Part of a small language model's weights: vocabulary 2360, untied embeddings.
Each number is 500 + 25 x the weight over the matrix's rms, rounded and kept within 0 to 999. Layers, rows and columns count from 0. Numbers have three digits each.

# q: layer 3 attention query, 64x64, rms 0.359, rows 0-63, columns 0-31
# k: layer 3 attention key, 64x64, rms 0.324, rows 0-63, columns 0-31
# v: layer 3 attention value, 64x64, rms 0.366, rows 0-63, columns 0-31
# o: layer 3 attention output (transposed), 64x64, rms 0.834, rows 0-63, columns 0-31
# up: layer 3 MLP up, 128x64, rms 0.33, rows 0-51, columns 0-31
# down: layer 3 MLP down (transposed), 128x64, rms 0.352, rows 0-51, columns 0-31
q0:540498463507482532482543466487505527427530491459487525509477575542484519485478527511443491453458
k0:505449462442467501505486557543508471525515538497505482480487502504466511471527541516518567474482
q1:484511481471515482539530472474538526526458536542502523471579512511514449522507493522513524538463
k1:534513493552482486483500518465523536491454549564498487514498541487461425490506449438523499564483
q2:502436508509508503502504490524484490505492480489465532500492501493441529479531527504558490475511
k2:499477535465470574486491522495487531509503489474544559455489501525480493489456530521463442533535
q3:440432482474514518512492487567482494443496447459460514478478488472552558443542512539553507474519
k3:494532520521527477502510483489541459542519437423551539479463496446510513510512492501530499572528
q4:492524541529449489460487510485517478516487425497506494513443421494528511533524491510488523525458
k4:496487511561502527487477458489516546490466467479523501445481491500514544494482492479473454454503
q5:470478491468552481495497566571506487486451557462491504465489552500530529502521498508492508487477
k5:488496488447508483503533469520513426515540497494513486500514497476517490487508487548512555487462
q6:467432462455484487483473503515486497511446492479568503540510525477490486534510509449496462577556
k6:511518532478480501505506423517486534469517536429482523535553517482484475471468518544462544496521
q7:507518504469450497454489485484530516541436529508436437503573532514529563555424489436516469590486
k7:516514527525520469501449529491501460530499571563470571506498538486533499496501472532471567513515
q8:506524466491433481546529515511540496494527493507561522508510515564455476441517500467523445491471
k8:488466503471486488560490527557500498471485507475469474525446518527512467507509554461508521517488
q9:510510492464464471489490516498466511476484541496541493469491458478554447491521508514514519522532
k9:482563499529562466511577497450529480553457492470475506476483470479502533522454519523480456538520
q10:480537478512506465485555476573584560500527424523492559446508510433488472519543463481516518496512
k10:525486543493481550462562499503545515516481489502512428485485522516476522525547453462478459513465
q11:550525508502509479557508494523493502485438501420481452561486465494590530511475485445494479462508
k11:549491509535502447504481506479494448491571515465577576506566528472507416505524480480492538564424
q12:555465554498480469508479449484493519470485535484516474514518531491481445502502508514542534487471
k12:533483505509563497509486532475468514518505516527500536496453506510399457474438505516500480474505
q13:444492463488490519547463546576556419501477534500505519498498509476512510494538508545525480452468
k13:535421478518494491489574452506507508484482454464538477509537494477532397523518492494463509503543
q14:452467489507472476463545563488483531491555524536492479448395556533521528520510529515470464507429
k14:491468477472510514501466480499523494502453527434502449503494488495556494498446532505459515505576
q15:513483478521529474547530488525530463517494512526545488486470517484502493492520515481508519460471
k15:484490551477511518507508482513472472500495485489501527574505466491505454492422424477531514509479
q16:516539508518510501482489486457488525554520436478523519493514450521455487506473509535504483551467
k16:524526507500507483526477473477517519490490494511492510492535529488486499447553503445487464502529
q17:479523458483464563508509475573475489519515490520470521503562551516453481415434484598536533485504
k17:529517556448519490514524513446495518559450430535505543536477511464475490519538504486453441534537
q18:490491393481535496517508497552482471537490575421572477507526545491457471443498500514509552501478
k18:525513507487479454530475492515479509504527542515446506525506503484476472456500517567486510524459
q19:525487474476499460557528533450540474524453431545455526495436512486523493500487524492514503579536
k19:453477522580496491532491473472492541490435583461473549469513465437560614511501508461534528524463
q20:506490544532469470534546503574486492474509482504490529528436500510499453500478503441460483556513
k20:485505458465542547557485452524492505520531531470502461470482513479500582472504477491524455521477
q21:502486465546475484474480580485508467508521510541491519546495507506506521481506491494561565521508
k21:511457547487449491442508499543542497422461481515462442485469524458556504527538517461463472525533
q22:488518450475527528524503541520518452463517512508529404532527449520557497497525492545477455455515
k22:510474502450532444438529480491515494453484448484543509532573479498518449596462526475570529494491
q23:474486536491467513524532500500494504528565472521513525505474520473486444445487508496516563500499
k23:493501497529502550496490525534490500492493519555447484508473484481537500467521450546496453525468
q24:518530463488481490557536490490497500484506500522465445509566428468504519535540423537509520496518
k24:536490525512457472481527514501560542490512552474522502503532477521463467550481440472472483587461
q25:491455448467542514505482481462463503506512535494538523493500468495520484564479466504519533529490
k25:472529476549424470518548538519517494462512549532453464567478489535502484450466507516492509526536
q26:521501490492503497518530478454470494494462498507496479523500465491560455456579533491479467502532
k26:497537513559521511512499515496510448517504494480498489548533453463462475512523501482562477525500
q27:512516525532536498481511547456508484494491499476455555547563519472498530522485480467457532510517
k27:453487483436467516476494508510502484535517517549512510475530534503487567456529492476495509514500
q28:533485467545488514531435486472508455466551549534529526528503500462505508518505494494470456518463
k28:484451497526487525452530508531463538480514488519495427502540456512522475498494519454507504516541
q29:524524547584523499424490466499481486539447526482495539534546482459502461530565508479473444438588
k29:532497491497510558498553533478448435467551484452531509531437473501459499484557510563511482466466
q30:470489533480496557507546494504503499554421457534456474492524452533483515504502526443476500536479
k30:482488474491429586511485505496543508508502542533522541446527518547528472492456428559481478461519
q31:565521521477485516451507508513489543521473476461524510514460481533500496533500509486487433540501
k31:550502470450486518454520461482468488509509549449543504447528514457526483493476508512511485532477
v0:488526502510497502479503505497533517473496494479504477494550493523494525500516522492486501467479
o0:482502499504509491504491500501495513519483495457503516523502496476512498497500501490506521527528
v1:502543507497505457502510507508487495525512460539502501510520497465494492478473515520495492491555
o1:479494499485498521453522493505491519513504514499491496492507523517517501496498487494488518490471
v2:502554485448548512475485474504508514496489495454500483490504508550504485487491463490501526470473
o2:505506507509499490500500504490505506511505521522513520528490494483482507474484515507466503480476
v3:480523495492516486517453489498479503507484507525469505517497500487512492490490491517480502525494
o3:519500517547489519479491516493523485485522497525512481490477500496504498496504512521512495487488
v4:505496483546555488524517503495479501522484480506479527464466506454515498507509521496535481509511
o4:520506520463494480488482503498499531518523518500523504494511499500496480486529481499477493482499
v5:519544509506477511511503516511482491466529501484507515497484473523501502490500446519485512488537
o5:513491500499521490475504495469526476531466514491469523526500519509503485511494516474521515501502
v6:495498533495497515496517552500512503508495525488500487523514500497488484516487482474495513488506
o6:468499496483494513530502497534497474476494484524497523496510509500477509489475507501506492490484
v7:515456500498476510491536491488505463551527507544494520499508517491502486531488532503507476523502
o7:481528476491507522501502477495491506490513494513517492463487486511498487508507494507493491499506
v8:495505513489501520516502508480486502513509498494526480470508524484503464512498509493504478491518
o8:503495480477494501503485487508494508501512497519516525477509473481496504503510487491482525514511
v9:497494490524512528516515503512491471476499488476505534516481503477539480508508497477525494499510
o9:495490499488496470481487498497494496487492532503498480468531527506492503505510494521498519489501
v10:490498490485489488509512517497476461535485508473496517521491485473502499454498474513514532488485
o10:511497492500491512462521491505514507491508499506490500498542522534477480507503506475512466472506
v11:505507513490511508501506504503518515449500478506484515499496472534511493484505468503482517500505
o11:495499517532506500502500518485499485526523497535476502499476510497467529481500515516509504495488
v12:513488479488489497472514497502479503487502500512476502508522522521513506520505490467487491514499
o12:507514489520527499522501491497515517508498498496522503509468486494500498477485516514496513464475
v13:507518486471462473496493533494487460501474506464522500476501504483517513513492497487527497506517
o13:504496464497520485499549479515514541493502491508507480483530480502511492493510492494496527480484
v14:535488515521504492513519466507517527501459509461454516504482498508493484542506515508495516484532
o14:513516521505495482534513481482469491496519529506496512483492501499494474507471491501465500496500
v15:537469516485464518469441521536508505550480500502518504498480522496525490482493501505475482518496
o15:496498511483507516497509494506516485475501486494490506479513479468524513532501487485500505482515
v16:535499524487456516489495475516494503520551521505502486495510495557498523489472509513524498476471
o16:484520464504506523534507475483517502496499481500511511497507482491493471503472491496502524491509
v17:491523504496500502506488445486544505516501528484491497472499525506483483524463480506488514480500
o17:502506491536510501497514517464472512483543520509523474495491480476481500507513506519485526510498
v18:493499456512480499489506495477508476532500518496478508548478469504493499520525483495528510484563
o18:487501516504507502524500509535459512493508502454506500500492538480498462478526501529495506530462
v19:509506488512513471502499497492481533515493516524474481462459496505467500511478510498528498529508
o19:524520508484473512501499502494456513500519513468526483526513488520521495490514509504487494504491
v20:495472503533510509512526485491488506466485489526481504477510473511489506525485530494506524527483
o20:521507497490504505500489499483490502513520480499508489521481494529489504480505510515525494499505
v21:501496517487509503540500519506515488475491485506493498491496487497518482497505516534518493504495
o21:495505516514497489454496468505498497533509500536494497464513500503495482491499497474498517517541
v22:514492512519504511504478472506505502522526490508515479485469513509508529501492486511477532489490
o22:491507489487527519482501509475500497498476494490499491528499475492499517523470516485520480501478
v23:459515510470485503496545499508508510477450497514524485513541512505479507505516521455506518497515
o23:497488482516507495515499492502471504505508501507530513470493500504508501490506523504498500519505
v24:502519495489510515513491508481506532512516508462502484533506517524483502534504488519496506487509
o24:475505513510496482494508499505484493504485503504497509514487513510513494471486524515491496516488
v25:531524509485546574499541479560476537479537505473495505511479477499473491488509513454494557503499
o25:471475474535508452487481499476502484482521515508509524519509499471505499522461512512531498518484
v26:535534500500497495480482498508528511522510504479501516490491521482481512492495499534498494521490
o26:500513504503521485516517515476520497501490490525466487531479495495528483502511494524475466494497
v27:507480483453490538471461495485521510475518515505540513477515501546491502538492498510500488512472
o27:486479524495501491509516510509501472494494500506495507496463494477530510508527500501482518507516
v28:502543497524468510502507472490512468508542498466476465514492525520536514487518481511530508459499
o28:502487488530524501480512485489486516515468520489472523491502468474490457518497496491499504508544
v29:530484456506524514478521504467449513512509493483478499459535486483488511472530531515470499524457
o29:500504509498491490492483490502545511495521477494522478527491510497523509509520489487500499507486
v30:477486474497511496505480535480534461489476526526508503462485465502483504506493484527512494511494
o30:527495529473490484482506487513533511523503499489494484506480517509492490490537501478496483508509
v31:473495495496491509509508530485490502501538487545491522492517524516510524500507500496510458489472
o31:517517458491504489497490494482512514520491512474510488491505500502514507516506511499475487484517
q32:503498507537494497510475481502494498515472512509487501470500488476511513513499472485512497478541
k32:474521486487476513496483519503517518506521508484476493481518494524501516453481533494477479503491
q33:491505513508505492505497502507485487503482477495507515504504504492495506504502482509499502508500
k33:511504493498504524512498500473498506494495514494512499505504511496487522503502503506499487502489
q34:497493482520504509479499485480514496505504501505498497457493478506508490497508510492483504497504
k34:513509491505494490498510500507508480489526503496491506510490501506499488481495519492500511504499
q35:551506518466527491530528497498471531477489498489512513528485513492490480542512482522502497502498
k35:488485510514520505514502529499491499500478506492544498487497517492516524477504458521512489491493
q36:521484509484543498499511514504477470482489490490516501534471532491492507543530503511500481517474
k36:508511518491491529489513497497513532504477472511516502505495512501508505513497457526506474470503
q37:509489496471524487491509511504507519496487500506514510482493516515520518492515528495514496502501
k37:495488509535491487510499492490499508505503493512498497516480492511503473494475492501504510505508
q38:521513515468529497521508517519495524495491487476506519541505510508494501510517505519488500487489
k38:490497501534504503494514503500477489499491508517511488505510517467506505512501469508498504494499
q39:494487501506499498495517486480507511512501498519491502474497500487512501510495513502485513505477
k39:510513515496498486522489508505487500494496512483505496532491506512491480495496493503512488512508
q40:513485503483496497496506483500505500501500496498525520491490511514499474494501505477482493526496
k40:504498498499512499519505508486492499517485512494502502515493495508490506516490489520504508483494
q41:506506491509495500497497494493498505501496485516487493495518503484512510516495471492509499498489
k41:481509500513483504510499508506509516519493530503498501485501500506477492485501490492477513496502
q42:520486493496516495518521493504492507486512496486508496520493497500489484512486493518487502516492
k42:500504502503505484494494516500488505487500499537517491484491518499505503499504496510530506476500
q43:507502531472502496505502510501496507503486498495503501524509511473514506505501466496529499489510
k43:488512491513521526498492497485494513521474521491505518465496494489508536481481490510508484517513
q44:497502494502502487492483497509506491515515505503509510472493505490494483481485515476474522506517
k44:494493498499496499507511504497492491482507493506475499514502488525502500514513515516510491494478
q45:496506495526499492468492486484522491509517493516484497476491506498496496502499509494487504515500
k45:508496499498476473513514504508492499503517517502505501504486481526500466504497514487484498505501
q46:495508519524485494496514489496495517486536517495498488499510491515490479496488512497472500521484
k46:514495483473517492505495498516474471477500484472513487530489482490501499527524521507498513498493
q47:502490498500501502474508499516505503512467530488490500504531493494498507513506488498496496503510
k47:488513484506471506519476489509502494498508511515512497505514502510494502479501496496503510504513
q48:503502504510474498509494495487500502509493482514493519508518509488504507498499466496526500484516
k48:474503505504499509501482510492513513519476529496499507469510509502488527483498494487487486506507
q49:528497501478538495515514508512507504491496503488489498543493500497497497529516486513506486496489
k49:513508517502511497507510519500484515509492499512537497492502515496504496504500464517489506486497
q50:513504499483524501497507515526511499504507487500494481520508525507492477492499494500500510498505
k50:492493502517486512510492509503486497485484522519512518492497514490500515513517482500503503497498
q51:507509497510507505493522501495491488482494494493504500511483497507486493516512503521490483513485
k51:507493508498501489494489496494506512510496491500512506487502505501515507503498506495496493493508
q52:501522505499495503528513510499491498502515485507503502507497487501501496494496491507500523493500
k52:500500508503528504490500500490502503507498521490487477510503507494493517484515514516511495502476
q53:509506510489526497512520505518482512487503477484524514526496485470491502512509490521496487504498
k53:518502506510502505488498504496487512503500488505511482506499519498512519495493488500512500485499
q54:488490490496474506484480504527513514512511487493486498474519505513497511501490503481516481507512
k54:502507491515507499508509502483493488507511505520492503503507497511502463502511501484477518504507
q55:510507522491499501538492513494495488491465479505503533527519505464497537539522453518517491476516
k55:491509498518489532490504501479525525532481518494494488451516513509523539466500472487483468517521
q56:490507503492496500495508512496500512509499488525507488492518501495493528483523477503534500495515
k56:500493499531497504490486488486509511526496516491487502477490496515500502483493511499479491512493
q57:486502497515482502486496510485483503497527488491500515499508487516511495499522518506493495516465
k57:520500504494522491476519483511500490491483493505505479533504505507486472535486502489487497487516
q58:533503511447540489516523510504516509484513494484532494530477514505500497517506521510493500501486
k58:523479508510513501524503503507471505497468494501521507506492527493517500526500457529526502493499
q59:533506507503507510499510499493501493496479500504507508497529511504525501510507469494480487494488
k59:484513483514500511497473508499511524526484525486507508497492491482495511475502501483523513511507
q60:507486504506488490501495491515507522491521511494514495485507493494512489487497495490497503520501
k60:511515478505506495495492504483489489506489510492485494524501486526480503512506505497493506475494
q61:505500494465514500493532515502477497510521495490505486542478500531473471500498521519489510515464
k61:529492516499522480506506495502490491486489488506530518515494525491503488535505477524506505482480
q62:509501503488485500492510493508477526505491512488501497506495519491499487512489495493505505492519
k62:496504506497518491514482504495498492495478508494504529508497499498508527496496493516521480497488
q63:548488516466533490491506504510508540499484490472519501533495526498501500523514489537535479496490
k63:484497488524501509510496503496493508503466522508523515479511520488500515479479445495485497501499
v32:503548503530464496499525519527493479509504508428531468485510502480492471524480546514539475492516
o32:451469510424466487516482480561499566523542477538467490473535531474471529421472510531510539478519
v33:493515456490536496498498518476525520471532494498515526537522527452506536571492479514487466488521
o33:534486523528470494505539490491502516507511485514512493492415496555502436450470530479473509508506
v34:479501545497493483528471455511537491528487500471485458466511486518499441484515500543539513504512
o34:483522507530481502493510513496473482487520520538445494527521521482487530496526471536439503454450
v35:550540475479464530472507497491522507481472496510488525479517489501482507471507509486485558480454
o35:483508511555537471510498514515487491530508490469487538539504510461500465513549470491534486548524
v36:543544516449499494504520472525467474488478491493492530465530497520552505483465504483501556521493
o36:493504452558561510486470517519510505522536480486516527500529560497463536524531511514520466509467
v37:459537475529474516523497527587427513505512503524478555544483509520518510508442534536455400515524
o37:506444532513500471420470430484563471504425491521423446458441461476549533506475565471599553451551
v38:478539495515449546462518562461480505511501527498520544528497504469499511477467577485484502443482
o38:498453509504528446527501484503525482513533445531509487448470483459502470453530501512545539540505
v39:493516531516496505466501474479517528526474479435525523475461479467501424516508560519512568499530
o39:502526551514514494593516558500461488481589465606461495539463538497444545483549508572452422481459
v40:502512492460493453480505495505505562523509491480493519525547521510539490504512500513483486561484
o40:521476523546473477535475512499483471481526531519503516452446550498496520525485519499491475527489
v41:469532565447492525562483516508457492516485525540521547521512456494534471458483522495524487487470
o41:519487443586504473478509477510544491475536473473469466430522509489497525517504493514485498488461
v42:522540499479506481516477513528521497474497515487525509481549500480494481515497523519500482495446
o42:503487517531437476499491485538513522520514476485439534505506535490488492499486476473504485528551
v43:618507483555479534468532551487533476456498484499506496465500507475432545500470520436488516449499
o43:408482482447558523481511502541479503560491459466545549541555510460477432448526469501546527544546
v44:530526502507492501502538549478530494466493493474515521517552505538521535482450519476514461504500
o44:461476486522534508487496488506511471560543465546539532416503539495489474456533497486489542519496
v45:469470510514502495487511482463517482484470492459503482503514487541527514457475522515543504509483
o45:512528493499519511501517509482500482550550490579508532461533523516475478503549473480455508509501
v46:496498552489463505446550480529428474479464485467524498440460511518495439485547498506482567515513
o46:514543502442532510575465530491493512538480492499459503574497502474429588499502528543534455487536
v47:500500456515537427548493483538503509513539522505480457514521502460507522510488483498509488508515
o47:452478493480443534454493470525486541473454533475494517484510521520520475540436498483520494489503
v48:496496498479521458488531507521468514475477510510504550535521487475574525471447503500497511511514
o48:498487459561520529487499480473516467513507503512505511444464532529468486523507526511527477515493
v49:473484459516529513486465522470538506481524517505514530523486507460475514519493537521501472454453
o49:549487559482455470502530489515514518501505457509477512500476484516523438502494475455477482530554
v50:482490523488517475509516497503478511490470500511498481522517492497537501518502462514487492536540
o50:519523462552471525510504501452506475499511539496503475488465494538475511493496524504500514494475
v51:538468470534520526483494478537484519518511482512481514443484501528478503504507527499498518514469
o51:507501513485518514475502527506490489448499510496493497542537505482517525555533475515529456495496
v52:442434571527498514503487486465487481529488510468546454492468482536476460468539541494542483495470
o52:533528507407453491525498511500509524485531482538490496483597488497482554525490451494445486489523
v53:474435445533556420434520530490514542445504473465502496561539549457552548518488492544474468544514
o53:526507488463436547544510500444505457525494547588526528437428530586467426494483522484495483532550
v54:502456590490535480492506511499493511514468531496502489525484486538521489457473481452478495511533
o54:510492443507516530498473490436514424477481492456560523487515495498489539522494494514488488534454
v55:412536596426459549455539491503377464505478523485483496476455518555530497482560485503453531526496
o55:638522461470544433564456492441559492517508495487528489536482471488464558475487537486540504516470
v56:529503548506496481530547516509486475495537473493502486454523528531486496514522481480507466532545
o56:466491472450550536497494506513488492523494501529532492468503527485467536457485524527471530451460
v57:446523522472510524483522497495464472524542511458502522440459552547515506547532503494500517512522
o57:575479545426538471548466520506526555475521470520572498515459494501513561447484535503482501486428
v58:496490475508501485457523485513478504499483498448496449495491511510477504518530476504503500525507
o58:509513502417458498537485505503489538507488533490513515542515500499492497485456503494519507519540
v59:484478499483492488466528511495481480440465499526523542508486497486511494456500489499480529483485
o59:510536494504531510541501497481512481567467482497483518497465479509468490522519515487514474523563
v60:450468583496533507520489469472464494528507513490493498484446484483491506499530519494503499488521
o60:578501513474504489487535489476517506474518484526513507532512490519477489505472491478459468496462
v61:535477457451483503450513477495489530509516491517474524487477491511505523484517467477494539522471
o61:518495493493553491530505518512468501479496522455550512519488516496510487535493511512507457533501
v62:505440476506467505443500502461498523483488469488520525527490478470509504431490550510527524495432
o62:511513503477509489519536521526483508533550497544482530456553537510462446542528461488487441547592
v63:542499527538548478546483500508587420438485489472508420474546518554477508514482452492517480498517
o63:457553485469476552455472506498502508573483493503515561546578513519498496469519457455451529482509
up0:505452530490525447512477517492499545499490521523462496519520509445522506491531473532491515500510
down0:509464550484510451507560480499496510496513491524489477455457499462480446536533458476473526548494
up1:544488478509522479451516506499475462524487493497482515487471503497444524499507470510532508483475
down1:523507502488516462454488487483491481521496511468514524501451503492479517482535494492502536501506
up2:548463483496531446482497516486518466476464539533503538522476514499524514508523530517505461517505
down2:482528512491498484493483503497569472541503467484483470495483476461487528508522480526501575493515
up3:531504472550477462522454518537519451509526490515498499512523507435477515536482492463515464519516
down3:474481476487524515524510518536498474512482477489501484537461484527539482521530477476500481515530
up4:521493529512427539482513508487516492507496520571453497520517554534502556494505462451508498486484
down4:477482537497532505509449466486485516480529530529502457477489503491494494506475498463458488524520
up5:499556491527523499507495494546501509489487519547471494506519509466542440530488505458497493479543
down5:485509509533513501505533471504530537479493482499515526515496506478515503489494523449484517514469
up6:496486475497512497457523508491521522466508522513483479499527545478490534492510479523492495474516
down6:491536439520506481491488485504481476463508508469518527521502537472536492509507489512485530529498
up7:479527508512483511467519519505527519499467475514488443510514517536544462525517463484504487478448
down7:503467567499483528508511506485481537540504513526490511476488500516404503533519494502479556493463
up8:515520491494525472455510534517475510523500518480497443517555497489526519515502474505482499508489
down8:478532526425488485520538506504510525492486498490543508511531521515537455498481550485501508532499
up9:544500505448484499500517519515485511480489510495546480518486504484495476476496505512496510503503
down9:511469541496498523481457511459505477512533517498466514503492472495481522497495472514516505475508
up10:500467505504530521492533499530493478531474481472497501490536521510514474544516509478503478489446
down10:500478514509501476514509536491501469510502471498500545500513525500510471520478535497509495518496
up11:511471462516540453498461507444477479529490542539492499524515515476444515563523479474515498528521
down11:514480503507509489483468542487505518512501551509434498529500495545446521537534460468464472491536
up12:494488501491514486468510528518480533485499520541497504468505462462491504505478492521522486465461
down12:504520507503506454503510510494482544498501507510491491439491455459475493487482502524519497488494
up13:512538473484535480525523529473528502512490501538503455522540476481499484495518523492528503490487
down13:461479463501503494485538511532460509500497527475499527484500503534506445484480501485491483544558
up14:495494493527459528496567515509463445512495507533506478509505510542518490502501488473501514458458
down14:451485464468510515520533500490421465529471475487527490515573489515517505492480535509520507470524
up15:515513505510498510512477455512496511482518508529493499525469472468501489477495475446534502491475
down15:456520506491512504513457466485506506506501489509502470521492494466519489487535492452535485477496
up16:508518493560520448461474525409472557566538525500543477598585439471495461522500500502549537500479
down16:511496507525509459512501556495501516567478519510472501494410413493518446534478482509459471538435
up17:536488512489497455502452517476539542518488461529501499525469486479473491501531508459507512506467
down17:499520498467497480544525478489527479507488468519507501477532516526519537456452535532506478448512
up18:462502471477498479492486480539544531506552468496509508507544498508471483498497467508500496542487
down18:470547533506454477518504483505489496494514462496505523497494492515514509491500514471496554504462
up19:497517488478482498549525491501520520473511568495524462507563509493480472514502485549490498460444
down19:517462498507502492466529516520522489433506487459459523497514535533458543458499463562495523471501
up20:518518441570490531455487498476471527515548460517521520502535428506501516518519494548535531486511
down20:462478499535487494506485539526503490487524511482511527486467483496525493495522530556494487500461
up21:523500491514488476459511519518504527477459533482485468523506496446486532533564481495482516536469
down21:460535485472497545492546531522516505486507467478504477520562542555563484538462469475494458479501
up22:494530482454460479456450528530537507510493485501537478550524491452546521490520464472510506507487
down22:461528562429485479553491487506470515557434473512480481507521487505555511475467512461511505518461
up23:524500524457490472510472508488504515479499495510501492465448496528510461487536523502533527501488
down23:475530501547496536484509463512533506453478494495493471553498489489519538534483483507499470479492
up24:554498528460482462548509485474531472506482485559506495486495518452520501481490481510528556530508
down24:576480487462505481518468516498502494510493475476495495489527509520460471455455526496546493523521
up25:530526534473489486521508496502465539533551478517513502532503460505472502490467451498458493519542
down25:511503529517533503470525462491535511493506506498486473507487529508503510498453498476485511494505
up26:532520487493453503509519481501503516509482508481510470542488517529494534498514467517493494473475
down26:494459512521550543478503488497535498527502515500535498482528492487486467473511532491523515534495
up27:519518529479506494502505493478479511502517490515489492498487500516489517492490511522503500488498
down27:530481498482502465553529514503540492516513450528498518534476484487497532500482504508518501509487
up28:493487504505503493472512529499529504504488479537478507508493505514475486476479495456540541514527
down28:483495488528478498472522517490515495478511489514493449485541483517485488444527498505545486478531
up29:519563486500510495515479497536502486443499493511508525476541478468520522541471484513484489482502
down29:478466496458519541484489525463528482502488506485506481515503491519494517503511491482493500442462
up30:510524519491450515468495513504511526485502573482528487546485500520510488516501474488516483464510
down30:457515501489472487499493500466482496475485525502498533488526455448474524500542506523532519506480
up31:482482398514506467551485538487469476539521472557526517489488470492492505587505470510535522513476
down31:468522494526525514513519499536570481494548560531516511532494483466490519508386490500491440473526
up32:464502463504453480524470546504437435522494492500509555535503480513555456516430506495533508500509
down32:458439516536569468484476522504558450469464516520500566519510486511469528497508519514483477459497
up33:493486465538503513522472496452525505496506473500525536499469474480550478576476468510520521500496
down33:494518499490489475566471497495526500510498510514514530489471494511518463498502491509481534525486
up34:496545481527491496493479510513462498506491534492479507523502461485494490433502519538520506497507
down34:534518451499514504480509540503505510474505527510485488504511506520481498481534504466465471508501
up35:499490490524513527480518478453461535505517468494529485471538435483563489522518455499517546520515
down35:485472506536494489540535523512522534524499514516496488519497493510538466488488496511514465476521
up36:545493474507510472491508517507528496467513462526483488530511498459510573528496476493511477499508
down36:480484470559508523459507497499522506493505456435499534525494523512507506499484480498501516493533
up37:475489517511490516492513531510442498471495481517458492504499493501490508535511491486460493507528
down37:522495495484519485502526495521543521493503446498483490524491505514535517542501493495461467556530
up38:484544498503494497478498506478477469500499511531489487510490487482475476500464495521487523485484
down38:523505480501489516466490508485495495493490480482484474481504474501486474515466499512499510518493
up39:510501506503496481484474490501512514497486524478453490485593517511546506502478504505509505432518
down39:500460550495465481530509476518519514493473505492478502478497496489542526485466496473460509486467
up40:524473478540496462539477540509480483487499528459510562500461531535478526525535484448495488506481
down40:527490526562516522504515506533511509490485485519467490481494461517498476441479542516475505508515
up41:564535492476460506463480525527459494516491516518485486448472521497516476501503487484508473510514
down41:513525479509507444459504514524476486494495506510516497497495527474529490482488524536535519495492
up42:516546552482482476497526508507504506471485546509513518460491462500542495517500480477508525509529
down42:474533528493549496526522482514497478495463519520491511471504465478514504523516491502508499521485
up43:480511467513501486448529524507496536482513463506462481509520527483495536529493476498485514496535
down43:501526483505537521481538526444460520538464505481519550561495511508468492522469522504468483533516
up44:503482469523458476525530470475532516510504473510479509478519498484505511515549480502561521526509
down44:511430482461470457503479508482541484510447471453500486538497494501492554506496516481531523517514
up45:483485487482489482523461506480505479513504464510520498528540527495478477505543494474545465520538
down45:527470500466501507501476484530467508432464497515512495453484453501528528481500519530493481483531
up46:459514505499491487501512495504460504525485493479475564530565508494494504512439483525507494531507
down46:431467491493495536421533504507484532510487480487488502493461486470547503533520514512526518494511
up47:553496477460459476507518530493507522539473487495487486535516472526501497443497458494518512534495
down47:485500531498452506458488509532458524521518512508524533490464526508516447489543506520492515538513
up48:509482483504476513525487525480511510508493520537523533554464502517533462506503485503480489511488
down48:514540512502506508545475492476519510500515463504502495502556469484484542480487493520523535468494
up49:485502470523495492502497486489471494469483473504489538506501456467475479477518470515490533537505
down49:486496514500507504433511480506495486463489536478497530503466514490454525515520537511487515494524
up50:503544526516488497497544515525478463489518492466489511536523503513547491487487492524514471484497
down50:520459544479498500486534482507520455556494513468534519487495525477514515495488494511499472486488
up51:459537518503493519482455491511435546503469518518531535539504510517498498488510513523480474485482
down51:480498488507446474511482530444510483504509488478446510518522537499473506500496485539517535503535